Part of a small language model's weights: width 128, hashed n-gram embeddings.
Each number is 50 + 12 x the weight over the matrix's rms, rounded and kept within 0 to 99. Layers, rows and columns count from 0.

# layer 4 attention query, 256x128, rms 0.0899, rows 0-54, columns 0-127
47 40 35 65 37 61 32 64 52 50 44 59 56 69 71 34 63 35 33 54 51 58 73 44 47 59 51 50 34 65 56 54 32 54 56 42 50 63 52 57 60 30 52 30 35 46 63 67 36 57 56 38 52 35 53 41 58 26 47 52 48 64 43 65 72 64 52 39 43 53 36 51 42 53 50 53 54 42 64 55 41 64 70 43 46 51 58 68 17 38 56 43 48 46 51 19 54 73 39 41 48 65 42 22 42 37 67 48 68 57 61 21 56 61 61 81 46 29 53 48 68 45 64 56 56 44 48 46
49 42 46 49 51 43 55 63 53 51 40 51 30 61 49 42 51 56 23 50 39 45 57 75 41 38 59 36 48 49 32 44 60 59 55 49 59 49 34 37 37 32 54 45 45 42 51 49 64 31 60 58 50 48 32 40 56 76 55 19 66 75 58 41 61 31 60 64 62 43 37 60 27 43 49 44 25 42 58 61 33 34 51 74 43 27 73 56 59 55 43 41 42 51 25 45 44 54 52 56 43 24 51 63 38 53 51 49 51 39 57 80 61 44 30 64 64 52 31 73 60 49 47 32 63 71 30 37
56 44 49 54 45 58 33 44 58 40 26 70 54 60 35 40 42 45 59 55 48 28 30 56 50 77 59 59 31 23 60 29 45 52 34 60 35 22 42 51 65 58 61 34 35 55 57 38 63 43 57 33 56 50 67 49 43 59 41 67 36 42 19 52 61 57 59 36 48 39 24 39 59 62 58 57 47 53 36 56 71 29 40 26 56 51 31 52 52 55 25 49 72 67 31 47 49 26 58 52 54 50 49 50 39 28 50 33 64 40 40 43 49 52 61 60 46 47 41 69 21 53 65 71 47 45 60 50
52 41 41 74 36 36 48 49 66 56 53 41 46 52 46 42 50 45 54 41 67 56 47 19 61 40 56 47 65 51 62 46 63 39 60 36 57 39 42 54 23 28 44 51 75 65 63 44 72 34 36 68 58 44 40 36 25 44 57 47 45 56 50 32 37 36 37 54 48 50 43 34 56 39 79 37 50 42 69 53 41 52 69 75 49 71 33 44 68 35 31 43 59 42 60 60 46 57 63 90 25 22 30 53 49 58 41 55 58 47 49 61 38 44 41 62 72 47 51 50 60 41 47 43 46 44 50 34
35 65 60 65 38 30 48 15 59 47 53 58 74 40 41 57 46 51 46 51 52 27 39 32 60 51 54 63 64 43 77 37 58 38 49 78 54 58 33 65 52 63 27 48 60 66 57 54 58 43 45 36 59 46 65 40 37 56 17 76 27 58 46 53 39 52 35 32 48 47 63 55 57 74 59 51 69 52 40 56 57 43 39 36 58 50 36 34 33 47 36 45 58 30 52 46 14 33 60 53 31 53 46 60 42 52 42 42 75 75 37 32 20 56 53 26 31 40 22 50 27 58 53 53 47 41 70 48
46 52 81 53 50 54 59 57 63 33 42 26 58 59 38 42 44 58 79 37 57 41 64 65 43 63 39 59 32 38 41 83 44 44 60 52 77 27 59 56 41 55 69 59 55 36 47 54 42 29 74 59 35 48 28 56 59 59 59 35 65 37 46 66 35 40 47 54 64 68 59 26 29 32 45 47 41 56 63 69 49 66 42 41 57 44 86 41 44 49 54 55 65 58 41 43 49 68 48 31 61 41 32 57 50 24 69 40 47 43 45 61 64 57 49 72 66 66 36 55 52 45 28 66 64 42 38 33
41 78 50 53 53 33 50 06 48 47 50 39 53 39 41 61 47 61 42 53 47 40 41 27 53 62 59 42 67 54 58 64 41 39 84 53 70 58 46 41 29 60 37 76 60 54 55 71 49 26 41 52 54 47 54 39 57 63 31 65 35 59 46 44 50 56 31 34 47 47 78 43 65 63 82 52 72 39 40 48 54 54 21 55 57 42 31 51 50 51 50 45 69 48 53 54 37 40 39 29 45 42 72 39 49 46 49 65 72 52 43 52 45 44 51 25 35 52 54 38 45 61 70 47 32 22 78 45
20 63 74 39 80 50 49 56 42 48 39 37 60 45 76 62 52 73 43 60 34 47 33 60 32 38 48 78 47 52 51 39 40 63 43 41 52 53 50 51 43 78 34 54 35 50 49 70 35 54 37 67 37 50 62 46 71 57 51 35 58 41 62 49 56 62 61 63 56 54 61 66 68 48 48 49 49 70 50 60 60 47 50 64 35 27 48 55 69 62 61 41 38 45 59 66 62 55 36 65 65 56 63 43 54 66 62 60 35 64 60 58 56 45 48 41 55 45 53 09 66 45 54 45 63 54 55 56
68 63 48 45 66 41 50 56 47 38 57 60 34 88 69 50 49 27 50 41 42 65 54 51 42 23 41 50 35 45 50 59 44 53 29 26 49 42 69 56 40 45 60 73 64 32 47 62 37 79 53 66 53 49 52 62 39 42 58 03 57 46 65 58 31 52 46 69 61 55 42 43 37 29 37 62 52 55 64 51 50 58 78 73 57 52 44 45 74 29 42 37 27 49 36 55 69 53 62 72 43 50 43 39 19 45 78 56 47 68 53 46 41 44 70 54 65 64 51 46 68 68 37 53 50 37 32 40
34 85 50 31 56 36 44 22 43 35 41 33 85 54 56 51 38 63 64 52 66 54 39 46 24 58 49 56 60 59 31 62 52 42 63 36 29 58 39 54 50 47 51 58 53 63 61 78 40 35 71 54 40 62 50 61 52 34 36 42 71 40 59 53 50 37 25 55 63 49 54 47 73 51 61 65 48 45 50 36 38 59 49 54 37 41 72 37 46 42 48 43 57 65 50 43 43 56 43 43 45 71 55 33 71 42 66 57 49 42 76 62 36 43 58 65 33 45 43 58 54 38 59 46 58 61 63 41
67 38 66 41 53 51 54 59 44 61 58 42 43 39 34 49 60 44 73 35 42 46 43 14 52 24 54 63 65 64 39 34 33 41 31 73 48 60 35 52 48 42 45 59 48 46 54 59 66 53 52 41 74 76 20 63 77 53 19 67 50 56 28 34 35 54 38 24 76 55 59 58 35 74 63 50 63 35 51 57 72 60 53 50 72 54 43 38 55 51 59 37 32 41 42 43 58 55 55 41 64 35 36 59 64 63 84 46 79 46 59 46 68 36 39 46 55 35 27 48 34 60 42 33 61 37 54 27
63 62 30 79 31 53 21 40 55 79 49 32 45 52 57 46 37 47 47 51 62 29 59 43 52 60 81 18 61 67 61 68 48 41 49 62 47 64 50 36 50 54 64 42 26 53 40 60 62 55 46 30 55 73 26 56 39 49 51 69 48 56 37 62 21 59 48 54 41 69 68 52 34 30 30 54 49 46 61 41 60 54 65 37 50 38 28 41 61 48 43 57 53 42 47 41 48 40 70 55 55 47 25 48 50 56 66 78 41 66 52 61 37 46 64 66 58 64 56 66 76 85 29 38 50 53 43 64
64 53 49 59 41 61 43 74 46 68 63 68 26 48 47 47 63 34 45 37 65 43 71 48 72 22 45 39 55 85 61 56 39 60 34 37 56 63 28 27 56 40 56 67 55 44 37 50 85 60 47 43 55 59 28 67 53 65 42 73 38 45 24 36 37 77 53 46 51 61 76 93 25 54 51 52 48 50 54 57 47 30 43 50 47 47 33 51 59 57 72 50 53 50 68 74 53 41 54 45 74 58 24 56 68 61 61 67 51 27 56 35 41 34 51 23 55 52 55 48 56 70 50 51 53 31 52 53
44 58 64 59 56 75 35 45 46 48 48 46 46 44 61 55 29 55 62 56 48 65 34 45 53 35 30 31 57 68 26 70 45 35 41 47 52 65 20 44 36 49 55 64 43 38 31 66 50 51 55 41 43 69 39 69 26 45 33 49 34 45 22 46 35 43 44 54 16 54 64 58 33 31 54 33 51 52 54 59 34 38 40 65 50 26 19 44 51 74 54 42 56 44 68 58 40 57 42 40 65 43 51 51 61 85 45 59 46 23 72 39 41 22 70 53 47 69 43 57 68 90 55 59 35 50 68 39
58 63 28 63 77 25 54 55 58 44 56 20 41 30 25 41 65 43 54 52 64 36 67 42 70 64 54 28 52 71 34 83 60 21 39 39 43 52 69 26 67 37 69 69 39 50 48 57 73 65 44 37 44 44 28 65 45 53 33 59 30 40 38 72 43 72 34 27 63 56 49 53 19 50 82 50 43 51 48 63 40 35 41 49 60 41 31 60 49 47 51 48 54 50 50 56 56 59 35 47 38 60 34 69 66 71 43 43 46 27 47 43 42 52 60 30 51 60 59 55 31 43 51 46 63 39 46 63
45 79 48 61 43 50 53 30 61 10 57 40 31 52 40 77 55 51 81 31 50 76 38 49 58 51 61 62 24 48 57 63 21 44 38 51 47 39 34 40 36 54 62 57 80 68 56 44 50 50 56 66 63 36 43 48 64 58 32 47 35 44 51 52 53 29 51 68 52 53 53 70 43 44 44 72 47 71 30 48 36 43 65 50 48 38 63 37 69 63 47 44 51 60 48 47 47 65 40 51 48 61 68 34 46 41 51 60 43 54 67 51 40 66 31 45 29 56 66 68 62 56 59 32 52 38 57 42
39 32 25 39 53 57 49 46 61 55 43 35 67 51 71 62 70 44 41 46 37 46 28 56 34 46 46 70 46 38 13 33 31 27 55 36 54 39 53 32 60 48 39 50 35 37 41 45 26 51 45 38 39 56 69 61 58 57 38 57 53 49 49 53 66 42 52 41 62 48 60 24 63 33 42 22 47 58 62 50 73 38 47 42 60 38 44 57 42 67 47 57 10 56 38 81 34 44 62 47 51 58 31 49 42 39 63 81 24 53 19 47 46 54 55 31 63 49 60 42 51 59 55 35 41 61 53 53
50 54 34 41 28 75 26 55 28 43 84 50 43 68 72 43 59 58 65 46 40 51 53 48 62 30 32 36 48 62 47 48 36 61 59 71 47 55 37 53 58 62 55 42 43 52 52 49 52 61 54 44 45 60 53 61 38 55 67 64 47 48 58 36 47 49 54 47 50 56 69 44 50 66 42 52 59 35 54 40 70 56 35 59 69 72 49 48 52 56 37 51 49 38 38 32 49 37 64 50 55 57 40 66 39 31 49 47 22 42 66 29 57 40 71 30 79 70 50 61 57 50 54 42 37 39 48 59
77 65 51 85 26 81 35 33 41 85 53 75 14 67 58 58 41 40 36 71 73 50 86 41 55 36 71 48 76 71 92 58 43 82 39 36 52 47 57 57 41 30 31 60 68 67 39 39 38 34 19 74 40 38 50 49 55 60 73 65 49 68 26 48 51 61 49 32 59 69 33 65 59 35 73 54 62 69 55 59 42 40 35 49 25 55 58 52 69 45 33 40 70 35 50 40 59 65 46 53 62 78 38 70 59 76 39 40 58 40 59 60 47 47 66 47 63 30 39 66 54 79 59 45 62 67 46 34
79 38 57 29 37 63 33 62 59 62 28 82 44 63 56 63 47 59 55 54 52 48 52 75 27 69 41 48 65 73 68 47 76 17 62 44 31 43 65 48 63 63 11 49 60 38 36 53 72 56 46 49 50 46 41 27 32 35 31 56 54 71 39 52 60 49 65 65 34 50 49 41 62 64 61 59 67 63 67 46 55 21 59 70 60 60 45 48 47 60 63 45 46 38 59 49 52 52 44 74 46 59 36 77 44 42 71 43 77 65 63 38 82 62 66 56 38 51 60 63 65 72 54 49 45 65 42 44
39 75 48 61 53 45 54 43 32 61 27 47 80 56 60 51 44 29 28 49 52 49 68 47 75 77 71 75 44 40 36 54 64 42 58 59 43 60 24 43 63 54 53 63 50 58 43 72 38 74 59 69 50 44 63 59 45 58 50 47 54 51 58 45 52 46 34 27 46 59 52 46 40 62 39 33 62 58 50 61 67 18 42 76 56 38 26 58 54 39 48 57 41 55 64 82 51 39 52 41 47 40 59 54 65 51 65 63 59 39 57 57 78 31 62 46 42 32 59 43 39 46 34 50 62 73 41 69
30 34 39 51 44 46 39 41 49 52 42 74 46 48 56 53 32 38 40 57 72 56 41 47 42 55 10 51 69 40 62 66 55 51 39 42 67 49 52 50 49 39 67 36 36 52 34 44 56 51 38 59 54 75 52 59 84 55 64 48 46 57 34 77 37 42 45 52 37 50 51 34 66 68 44 55 28 56 58 29 48 71 22 61 40 30 46 54 65 35 60 49 58 56 68 40 54 29 53 64 50 49 45 54 36 18 44 42 47 49 27 65 42 31 54 63 53 69 59 64 44 73 19 30 38 53 51 45
34 96 36 34 58 32 46 29 62 14 62 37 54 30 56 67 44 50 70 42 39 68 13 39 57 55 40 63 61 07 20 79 53 19 63 26 76 53 64 36 37 70 45 66 27 51 58 35 44 39 28 65 47 63 23 61 59 78 37 56 53 61 65 63 51 61 58 45 75 48 52 32 48 59 39 43 69 46 35 49 48 57 45 76 55 31 65 54 65 54 47 42 38 48 45 53 43 50 64 56 45 57 55 61 54 23 34 27 35 85 31 58 46 71 34 64 73 64 47 71 79 57 47 50 50 62 60 58
37 58 37 44 43 40 57 43 50 67 24 57 45 37 61 31 44 50 64 59 62 80 57 47 55 39 67 18 64 60 62 43 42 66 37 63 55 52 36 44 45 65 60 59 67 49 75 49 43 66 18 42 82 49 43 42 46 36 51 55 58 73 63 47 22 64 39 42 52 65 60 37 54 42 38 57 54 48 52 48 26 54 81 60 47 46 51 45 67 62 56 44 77 53 58 78 65 42 55 59 48 30 52 65 59 32 37 63 52 44 48 67 27 43 28 79 47 48 61 39 71 41 65 20 35 50 58 43
82 36 59 80 58 60 33 45 42 79 27 55 58 41 54 39 44 19 84 60 32 44 64 29 44 36 50 14 62 63 68 50 74 40 38 70 91 65 43 42 67 28 42 51 38 26 41 68 38 49 60 32 66 39 28 71 55 59 46 66 47 49 68 71 41 49 49 31 41 71 50 58 50 34 69 34 44 49 38 52 50 34 29 28 47 29 62 74 53 54 46 62 60 22 68 50 51 71 45 38 83 70 63 61 54 63 41 45 64 41 19 44 78 47 59 40 51 27 57 64 16 61 19 44 50 64 52 40
37 73 67 65 53 45 59 36 57 40 32 62 71 60 40 68 39 56 35 57 70 55 51 67 67 48 51 57 41 39 61 58 52 70 61 32 49 55 29 37 90 65 73 48 83 55 50 69 53 52 62 59 31 78 64 48 42 43 58 34 61 54 51 32 52 50 52 55 61 59 32 40 45 61 39 71 29 29 33 52 70 52 55 48 11 47 46 50 41 37 30 37 55 49 55 59 39 38 64 50 56 62 46 52 59 55 54 55 41 64 42 54 23 52 53 39 45 60 46 67 61 42 36 42 69 42 59 41
28 76 40 45 50 53 65 26 59 45 39 49 58 60 30 61 55 52 33 55 59 62 36 45 47 63 70 45 40 24 38 49 52 46 75 45 71 49 39 44 16 48 34 78 47 31 25 18 42 42 52 50 60 37 28 50 54 49 65 50 40 48 22 73 34 62 29 37 64 49 38 32 62 33 55 48 68 54 57 63 31 52 44 62 66 60 45 54 41 47 61 18 61 39 56 50 61 42 45 51 36 20 59 84 59 51 39 50 43 45 50 60 60 30 58 41 68 57 56 40 60 34 38 47 46 64 55 39
53 35 41 67 45 63 48 45 57 51 29 78 49 86 63 66 28 57 02 57 50 51 82 52 50 64 54 42 38 27 79 65 50 34 54 74 35 59 76 51 57 63 48 50 23 70 39 48 79 55 53 42 59 67 69 36 71 48 46 53 39 72 67 62 46 64 54 27 36 28 58 50 51 57 36 41 38 47 73 46 57 30 65 64 57 28 47 47 22 61 48 40 61 54 49 42 51 76 44 50 53 70 23 31 53 59 77 41 54 51 63 34 52 46 52 43 40 55 61 48 53 56 32 41 56 58 70 64
67 38 79 33 58 76 39 31 44 49 30 50 57 79 60 49 52 43 29 62 63 46 38 48 41 83 66 52 69 63 37 80 56 50 53 58 42 35 62 58 52 43 69 45 47 52 65 60 53 57 46 53 46 56 72 50 75 40 43 45 77 53 47 95 50 52 75 57 46 34 35 74 45 68 44 42 39 70 69 51 59 41 36 61 32 51 82 58 34 69 32 54 61 45 47 51 35 56 44 26 51 58 45 35 34 25 39 46 59 58 38 68 43 45 67 53 29 59 44 23 65 33 57 50 45 44 49 50
36 59 57 39 51 29 56 40 57 46 40 43 46 35 61 61 53 16 42 75 20 49 48 48 53 56 44 53 33 41 49 47 57 73 41 41 50 72 58 64 55 68 30 59 55 62 43 62 67 56 45 49 50 56 74 51 71 37 57 50 58 49 71 47 53 57 41 19 74 49 71 26 79 42 56 34 23 48 54 54 56 59 43 37 38 35 40 60 56 46 35 40 59 66 39 41 52 52 32 61 69 48 48 54 42 49 52 61 15 53 35 65 30 55 68 54 60 35 80 64 27 55 45 71 58 57 46 42
49 85 50 71 23 69 44 44 49 77 41 55 73 58 48 16 61 62 31 28 49 62 44 37 45 45 58 49 47 61 69 41 40 35 69 45 29 63 42 60 29 42 52 74 40 55 48 58 55 41 31 72 69 29 43 53 46 42 62 47 57 48 47 32 63 56 55 37 38 59 43 41 50 58 56 44 73 51 46 57 56 38 44 58 66 54 62 58 55 71 67 47 64 59 71 73 57 56 57 35 77 57 54 39 79 51 40 56 70 44 68 41 50 38 68 72 36 63 58 34 62 49 26 43 21 24 47 48
64 46 52 83 33 51 43 71 55 94 52 62 22 43 36 38 31 45 32 50 80 44 47 60 26 71 48 45 45 41 81 38 40 55 49 47 61 49 53 44 54 55 64 58 70 64 55 48 57 41 66 49 52 24 40 60 53 54 50 29 58 59 18 27 41 50 70 17 46 79 48 41 70 42 76 62 56 31 75 60 27 68 63 53 55 55 37 23 37 66 59 47 44 65 61 50 28 52 69 47 65 35 50 42 62 59 25 53 34 35 66 43 42 49 52 64 42 46 53 67 53 43 56 69 26 37 44 23
56 70 43 40 53 43 59 47 68 52 67 47 26 52 47 42 45 35 48 39 55 34 70 63 34 58 45 53 58 53 32 64 65 52 57 50 51 49 44 32 53 52 43 69 54 54 45 59 59 53 45 39 40 63 53 46 54 56 56 50 37 44 47 47 40 31 46 66 49 52 36 39 60 44 44 45 52 32 56 42 35 52 69 41 41 51 52 69 42 58 51 47 29 46 44 36 48 38 56 51 29 44 41 20 53 40 31 54 57 42 54 70 45 55 53 62 49 53 45 53 68 65 23 56 70 49 60 41
48 59 34 60 39 65 44 54 46 62 50 58 53 52 52 63 43 46 37 38 58 57 34 52 62 41 66 40 71 50 41 42 66 46 50 52 42 63 56 50 47 56 19 56 40 50 45 58 43 37 42 52 39 34 43 48 39 60 48 39 40 64 52 38 52 53 30 54 55 49 42 57 38 53 47 54 51 37 57 48 42 43 42 51 61 42 64 52 67 42 44 52 43 33 61 75 50 49 52 56 59 27 67 74 50 83 42 33 40 49 41 39 52 33 49 42 57 45 71 54 41 46 35 43 34 82 43 32
50 67 66 50 43 41 47 44 63 24 38 43 68 52 50 48 62 45 66 33 48 49 46 61 44 43 24 63 35 26 34 58 32 36 41 34 70 53 61 40 44 53 66 57 83 43 53 46 50 55 52 54 43 39 53 70 79 39 76 37 34 56 48 59 52 45 37 38 35 70 54 50 30 50 48 33 63 41 46 68 62 60 52 51 30 41 80 62 49 45 51 49 26 72 32 35 49 65 48 44 46 66 52 40 53 34 75 44 48 57 55 48 50 68 70 76 28 57 50 43 57 54 49 56 48 48 70 68
54 49 65 42 48 64 57 39 66 46 44 61 47 42 30 53 52 52 54 59 64 53 50 48 73 47 50 59 56 31 60 40 45 59 57 62 59 37 50 36 56 59 37 48 56 56 43 36 44 57 62 39 58 48 41 23 59 41 60 28 41 25 40 37 52 26 52 21 48 39 54 27 52 43 67 55 61 46 31 52 62 46 45 52 68 62 60 59 26 44 22 70 40 54 42 40 52 67 44 47 58 62 24 58 57 36 51 67 74 51 53 25 38 49 50 67 49 60 43 44 37 57 66 56 55 67 69 60
30 71 54 33 54 44 60 31 59 37 54 19 62 57 39 59 52 57 58 55 50 48 52 42 48 53 46 77 48 27 45 53 18 47 68 48 37 54 50 50 54 72 47 54 66 62 51 59 49 49 61 77 68 39 72 36 77 48 64 46 39 49 45 58 54 54 38 47 56 70 50 51 74 60 65 50 54 53 52 46 52 60 48 36 48 51 64 45 60 44 36 53 43 71 64 39 52 54 42 42 57 57 58 29 70 35 82 46 49 58 62 34 55 59 48 74 46 70 69 45 43 62 56 58 56 41 75 53
46 58 38 21 70 62 44 40 38 80 62 40 53 51 58 59 57 63 57 41 43 41 77 49 48 32 69 56 39 56 37 68 48 50 64 14 41 48 50 48 30 52 64 54 51 59 32 59 48 59 61 51 46 45 32 53 44 41 55 29 63 51 58 62 47 53 43 48 63 53 37 42 51 58 61 42 42 55 69 42 40 70 64 48 49 52 65 52 39 51 48 47 52 46 48 72 52 58 56 50 55 46 63 49 70 56 62 30 33 46 64 54 69 43 47 43 45 54 58 33 43 45 51 38 73 51 37 38
43 66 45 25 59 58 42 47 45 25 60 30 58 44 45 60 70 69 74 51 66 30 52 49 61 43 49 53 49 39 36 58 31 50 64 45 39 47 49 48 57 57 61 48 69 42 22 46 59 66 55 69 39 52 45 35 63 50 62 45 53 72 64 36 56 48 51 57 46 44 76 24 48 54 36 54 48 52 40 54 48 46 44 47 55 68 73 49 30 61 55 69 51 73 37 46 53 67 40 49 54 65 30 34 37 15 69 60 34 58 47 49 61 41 40 83 59 51 49 39 56 64 54 60 90 37 62 68
48 20 48 51 25 60 42 53 68 44 58 74 40 51 54 38 31 44 51 55 53 40 46 39 39 66 38 39 48 43 72 44 54 41 39 60 59 64 41 42 47 45 43 55 50 31 62 55 43 47 28 54 44 70 51 59 56 70 42 37 35 33 28 57 40 43 63 49 46 43 41 61 53 33 45 62 60 40 55 43 38 35 48 37 52 41 39 45 57 54 61 45 50 36 24 61 39 72 38 52 65 52 58 58 50 44 61 52 67 60 48 63 52 61 44 30 62 44 42 52 41 56 62 60 45 39 59 39
69 31 58 54 55 70 56 49 43 90 47 62 29 54 63 34 58 59 37 51 44 51 73 44 46 48 35 55 80 71 63 45 71 59 44 44 60 41 62 42 38 51 36 54 56 47 38 50 77 52 30 40 64 37 64 50 33 48 23 64 48 59 23 39 38 41 50 24 39 47 30 57 43 81 63 47 44 36 63 47 49 49 47 61 52 45 18 57 39 36 52 44 64 20 68 61 34 57 64 55 57 25 50 58 59 62 32 45 47 38 54 35 48 39 67 52 60 36 44 53 35 60 64 34 50 52 39 48
32 61 25 26 65 41 38 50 51 31 42 45 57 41 39 50 55 58 75 33 67 40 46 65 62 42 33 47 29 42 08 41 40 68 53 34 50 72 59 52 47 51 64 43 56 54 51 38 44 57 51 66 44 56 65 65 43 55 62 26 47 29 51 53 46 37 59 42 41 34 50 44 45 29 44 52 48 63 62 38 45 52 47 40 60 59 74 35 33 55 46 59 39 72 59 59 40 56 46 61 43 35 48 53 44 65 57 25 45 60 38 42 63 61 48 66 65 53 52 65 64 52 49 82 72 62 64 69
40 38 39 62 31 50 39 22 46 48 58 51 78 47 65 34 70 35 61 65 29 58 56 36 28 64 65 48 64 37 66 63 65 22 56 60 37 67 61 57 57 36 23 51 71 41 56 57 19 71 49 38 61 48 49 46 58 42 50 45 45 43 53 42 54 43 29 46 51 78 56 55 58 41 67 63 56 27 84 47 29 57 36 41 45 51 39 66 56 38 54 64 57 67 72 65 35 52 41 28 56 39 48 62 68 47 31 51 47 62 48 53 71 66 31 28 49 46 41 43 40 84 48 36 62 45 64 46
28 37 33 28 48 35 75 41 47 38 44 47 63 59 50 48 68 23 73 59 49 56 42 44 74 32 45 66 61 58 29 59 43 58 62 55 61 43 50 44 36 28 62 41 56 53 52 44 43 38 45 35 25 34 38 20 70 43 49 34 72 60 78 52 40 38 44 43 80 44 41 18 39 68 44 44 43 26 33 60 77 76 70 65 43 77 64 30 68 35 55 48 35 11 53 37 55 31 34 63 57 41 40 52 31 30 74 56 62 67 42 54 84 27 33 78 48 96 57 40 30 52 55 52 68 43 59 55
51 86 48 71 26 60 17 51 44 79 54 67 37 41 69 46 42 41 39 73 52 26 45 42 28 61 70 54 60 49 95 61 61 38 57 44 54 54 60 77 61 26 49 46 45 45 55 60 37 39 40 64 52 38 36 51 68 52 50 46 51 57 44 44 26 57 63 37 51 72 67 68 39 46 52 46 56 40 65 52 60 52 47 43 66 57 58 48 62 14 56 54 65 44 64 42 52 51 45 45 45 53 69 41 60 44 31 34 57 36 62 57 52 57 45 38 36 41 58 34 56 33 46 54 54 45 29 42
44 63 28 37 49 36 50 54 40 26 58 14 66 34 50 59 48 58 63 55 62 38 27 58 47 74 72 70 34 34 44 74 36 30 65 45 45 28 61 52 43 53 65 45 32 59 56 59 52 51 56 65 52 63 40 33 53 59 34 33 56 45 64 50 35 35 75 41 63 28 26 36 38 52 49 52 40 51 37 47 58 56 50 41 41 59 59 35 52 34 60 46 35 52 60 47 51 51 60 38 48 66 39 51 50 46 55 45 57 44 33 63 63 43 45 66 32 74 61 52 57 55 34 60 67 33 40 55
25 36 41 48 67 46 53 48 32 47 36 05 78 38 34 38 46 55 50 41 80 34 70 36 52 22 37 05 83 27 26 51 32 61 44 64 57 76 55 54 41 54 55 71 62 32 54 62 65 44 63 42 52 57 39 52 53 43 71 37 42 62 45 39 36 60 39 39 56 48 60 63 30 57 37 47 45 40 46 35 52 60 54 77 29 48 47 12 30 47 44 58 40 52 53 53 62 51 41 51 46 61 47 64 61 23 84 58 60 71 57 51 30 43 42 41 67 71 34 53 30 44 47 58 49 38 53 46
84 39 78 64 67 33 44 45 35 42 21 42 60 64 59 55 41 37 58 45 42 55 54 51 70 45 45 30 39 71 56 61 70 46 43 51 63 51 39 37 58 42 56 47 45 65 44 32 37 61 55 36 49 65 51 67 56 47 46 76 55 29 31 55 43 42 48 41 53 59 71 29 49 45 50 45 68 58 43 27 60 27 60 84 80 52 36 76 45 84 53 48 58 38 63 34 52 73 42 34 58 62 36 40 35 74 55 36 51 43 58 49 61 47 42 40 52 47 46 46 40 58 56 35 50 42 48 25
54 57 29 27 55 47 48 58 46 35 45 63 59 47 45 45 56 66 58 30 40 49 48 21 82 46 54 58 47 56 13 46 57 71 49 46 45 28 44 50 67 54 60 57 61 45 57 38 52 55 49 60 51 60 20 34 53 68 45 39 17 46 71 57 48 66 55 46 58 54 57 65 35 43 39 45 59 52 68 62 56 38 36 39 24 66 22 69 61 58 55 70 33 51 26 50 46 61 49 40 55 57 38 52 32 73 75 45 51 40 55 44 19 51 40 40 31 40 21 50 48 61 58 69 77 46 51 51
66 32 47 59 35 51 31 56 46 45 56 74 42 74 46 41 22 56 42 37 41 54 78 43 30 38 40 44 56 51 67 54 70 60 73 80 18 42 55 61 24 48 20 47 36 39 43 67 63 47 47 47 29 75 60 65 35 45 61 40 33 53 42 63 47 41 46 53 50 18 62 48 17 30 71 52 43 36 81 12 74 27 33 50 60 68 53 44 57 63 62 65 47 38 53 40 48 50 53 70 42 50 27 71 34 19 70 56 52 49 51 86 52 48 62 63 67 49 75 52 33 46 55 77 35 40 41 69
29 55 47 65 50 28 43 43 52 40 44 83 86 52 62 68 12 58 59 68 58 62 27 74 29 99 65 66 48 24 35 38 38 48 52 47 38 43 55 55 66 78 26 60 42 32 61 14 53 50 44 57 27 67 23 24 43 61 47 25 49 33 56 66 37 35 73 54 31 59 30 56 38 26 47 48 48 54 29 22 45 63 47 67 46 63 49 50 57 20 49 44 36 67 40 48 48 63 38 60 33 43 68 45 52 68 55 59 46 40 70 44 68 35 56 64 38 48 32 52 64 45 33 31 58 55 47 48
29 54 77 52 56 44 51 72 36 42 49 66 56 83 22 60 35 47 29 70 43 25 57 31 69 38 46 60 74 68 37 75 29 46 61 83 67 40 50 46 60 46 59 39 45 35 64 23 60 55 47 43 38 50 35 57 53 48 60 74 46 43 53 53 54 50 35 53 43 49 66 52 48 36 44 70 69 46 43 20 66 56 52 68 65 82 50 45 75 56 58 52 16 49 41 52 63 70 45 55 42 63 55 32 49 56 47 38 63 51 53 59 61 54 60 38 26 42 49 48 42 49 35 58 55 30 55 57
59 45 42 33 48 42 46 40 36 56 46 75 47 35 53 58 62 54 43 36 52 41 62 75 45 45 72 29 55 52 39 39 39 47 66 42 47 33 44 41 52 55 33 42 66 34 46 54 50 49 55 69 46 60 57 44 42 58 26 57 47 37 51 43 36 39 62 45 24 38 58 60 62 35 48 72 34 50 54 44 36 52 56 77 58 31 36 65 55 39 55 17 39 54 27 56 53 51 72 59 59 33 58 53 30 47 61 56 55 48 62 44 61 62 35 69 41 48 60 55 58 47 64 55 44 39 51 11
67 64 71 33 80 47 63 65 34 34 36 39 64 30 66 65 34 82 32 70 43 44 28 73 39 54 58 66 44 57 50 75 49 45 33 60 49 30 68 79 60 59 47 58 57 55 36 51 40 54 74 74 69 76 68 26 69 44 42 36 61 53 60 35 61 66 38 68 55 58 64 63 16 52 38 58 64 70 49 67 48 64 41 52 53 23 32 37 33 72 52 48 61 43 59 43 31 48 53 52 69 64 35 19 49 46 21 37 41 45 48 14 65 57 65 28 64 33 53 36 67 63 57 34 38 27 26 43
52 41 62 65 71 20 65 56 73 58 57 23 51 44 47 60 66 53 55 54 54 48 65 33 45 36 10 55 63 37 20 53 52 46 51 50 35 36 58 36 57 47 69 41 48 36 49 44 76 38 57 27 50 21 47 42 56 52 34 54 79 35 48 59 57 52 47 60 54 55 53 41 58 62 57 51 60 68 67 39 41 74 74 31 49 47 54 45 50 45 54 56 35 41 41 52 71 39 58 56 61 57 60 48 62 58 77 46 65 47 29 41 66 57 54 65 75 64 25 33 49 68 37 55 58 32 39 91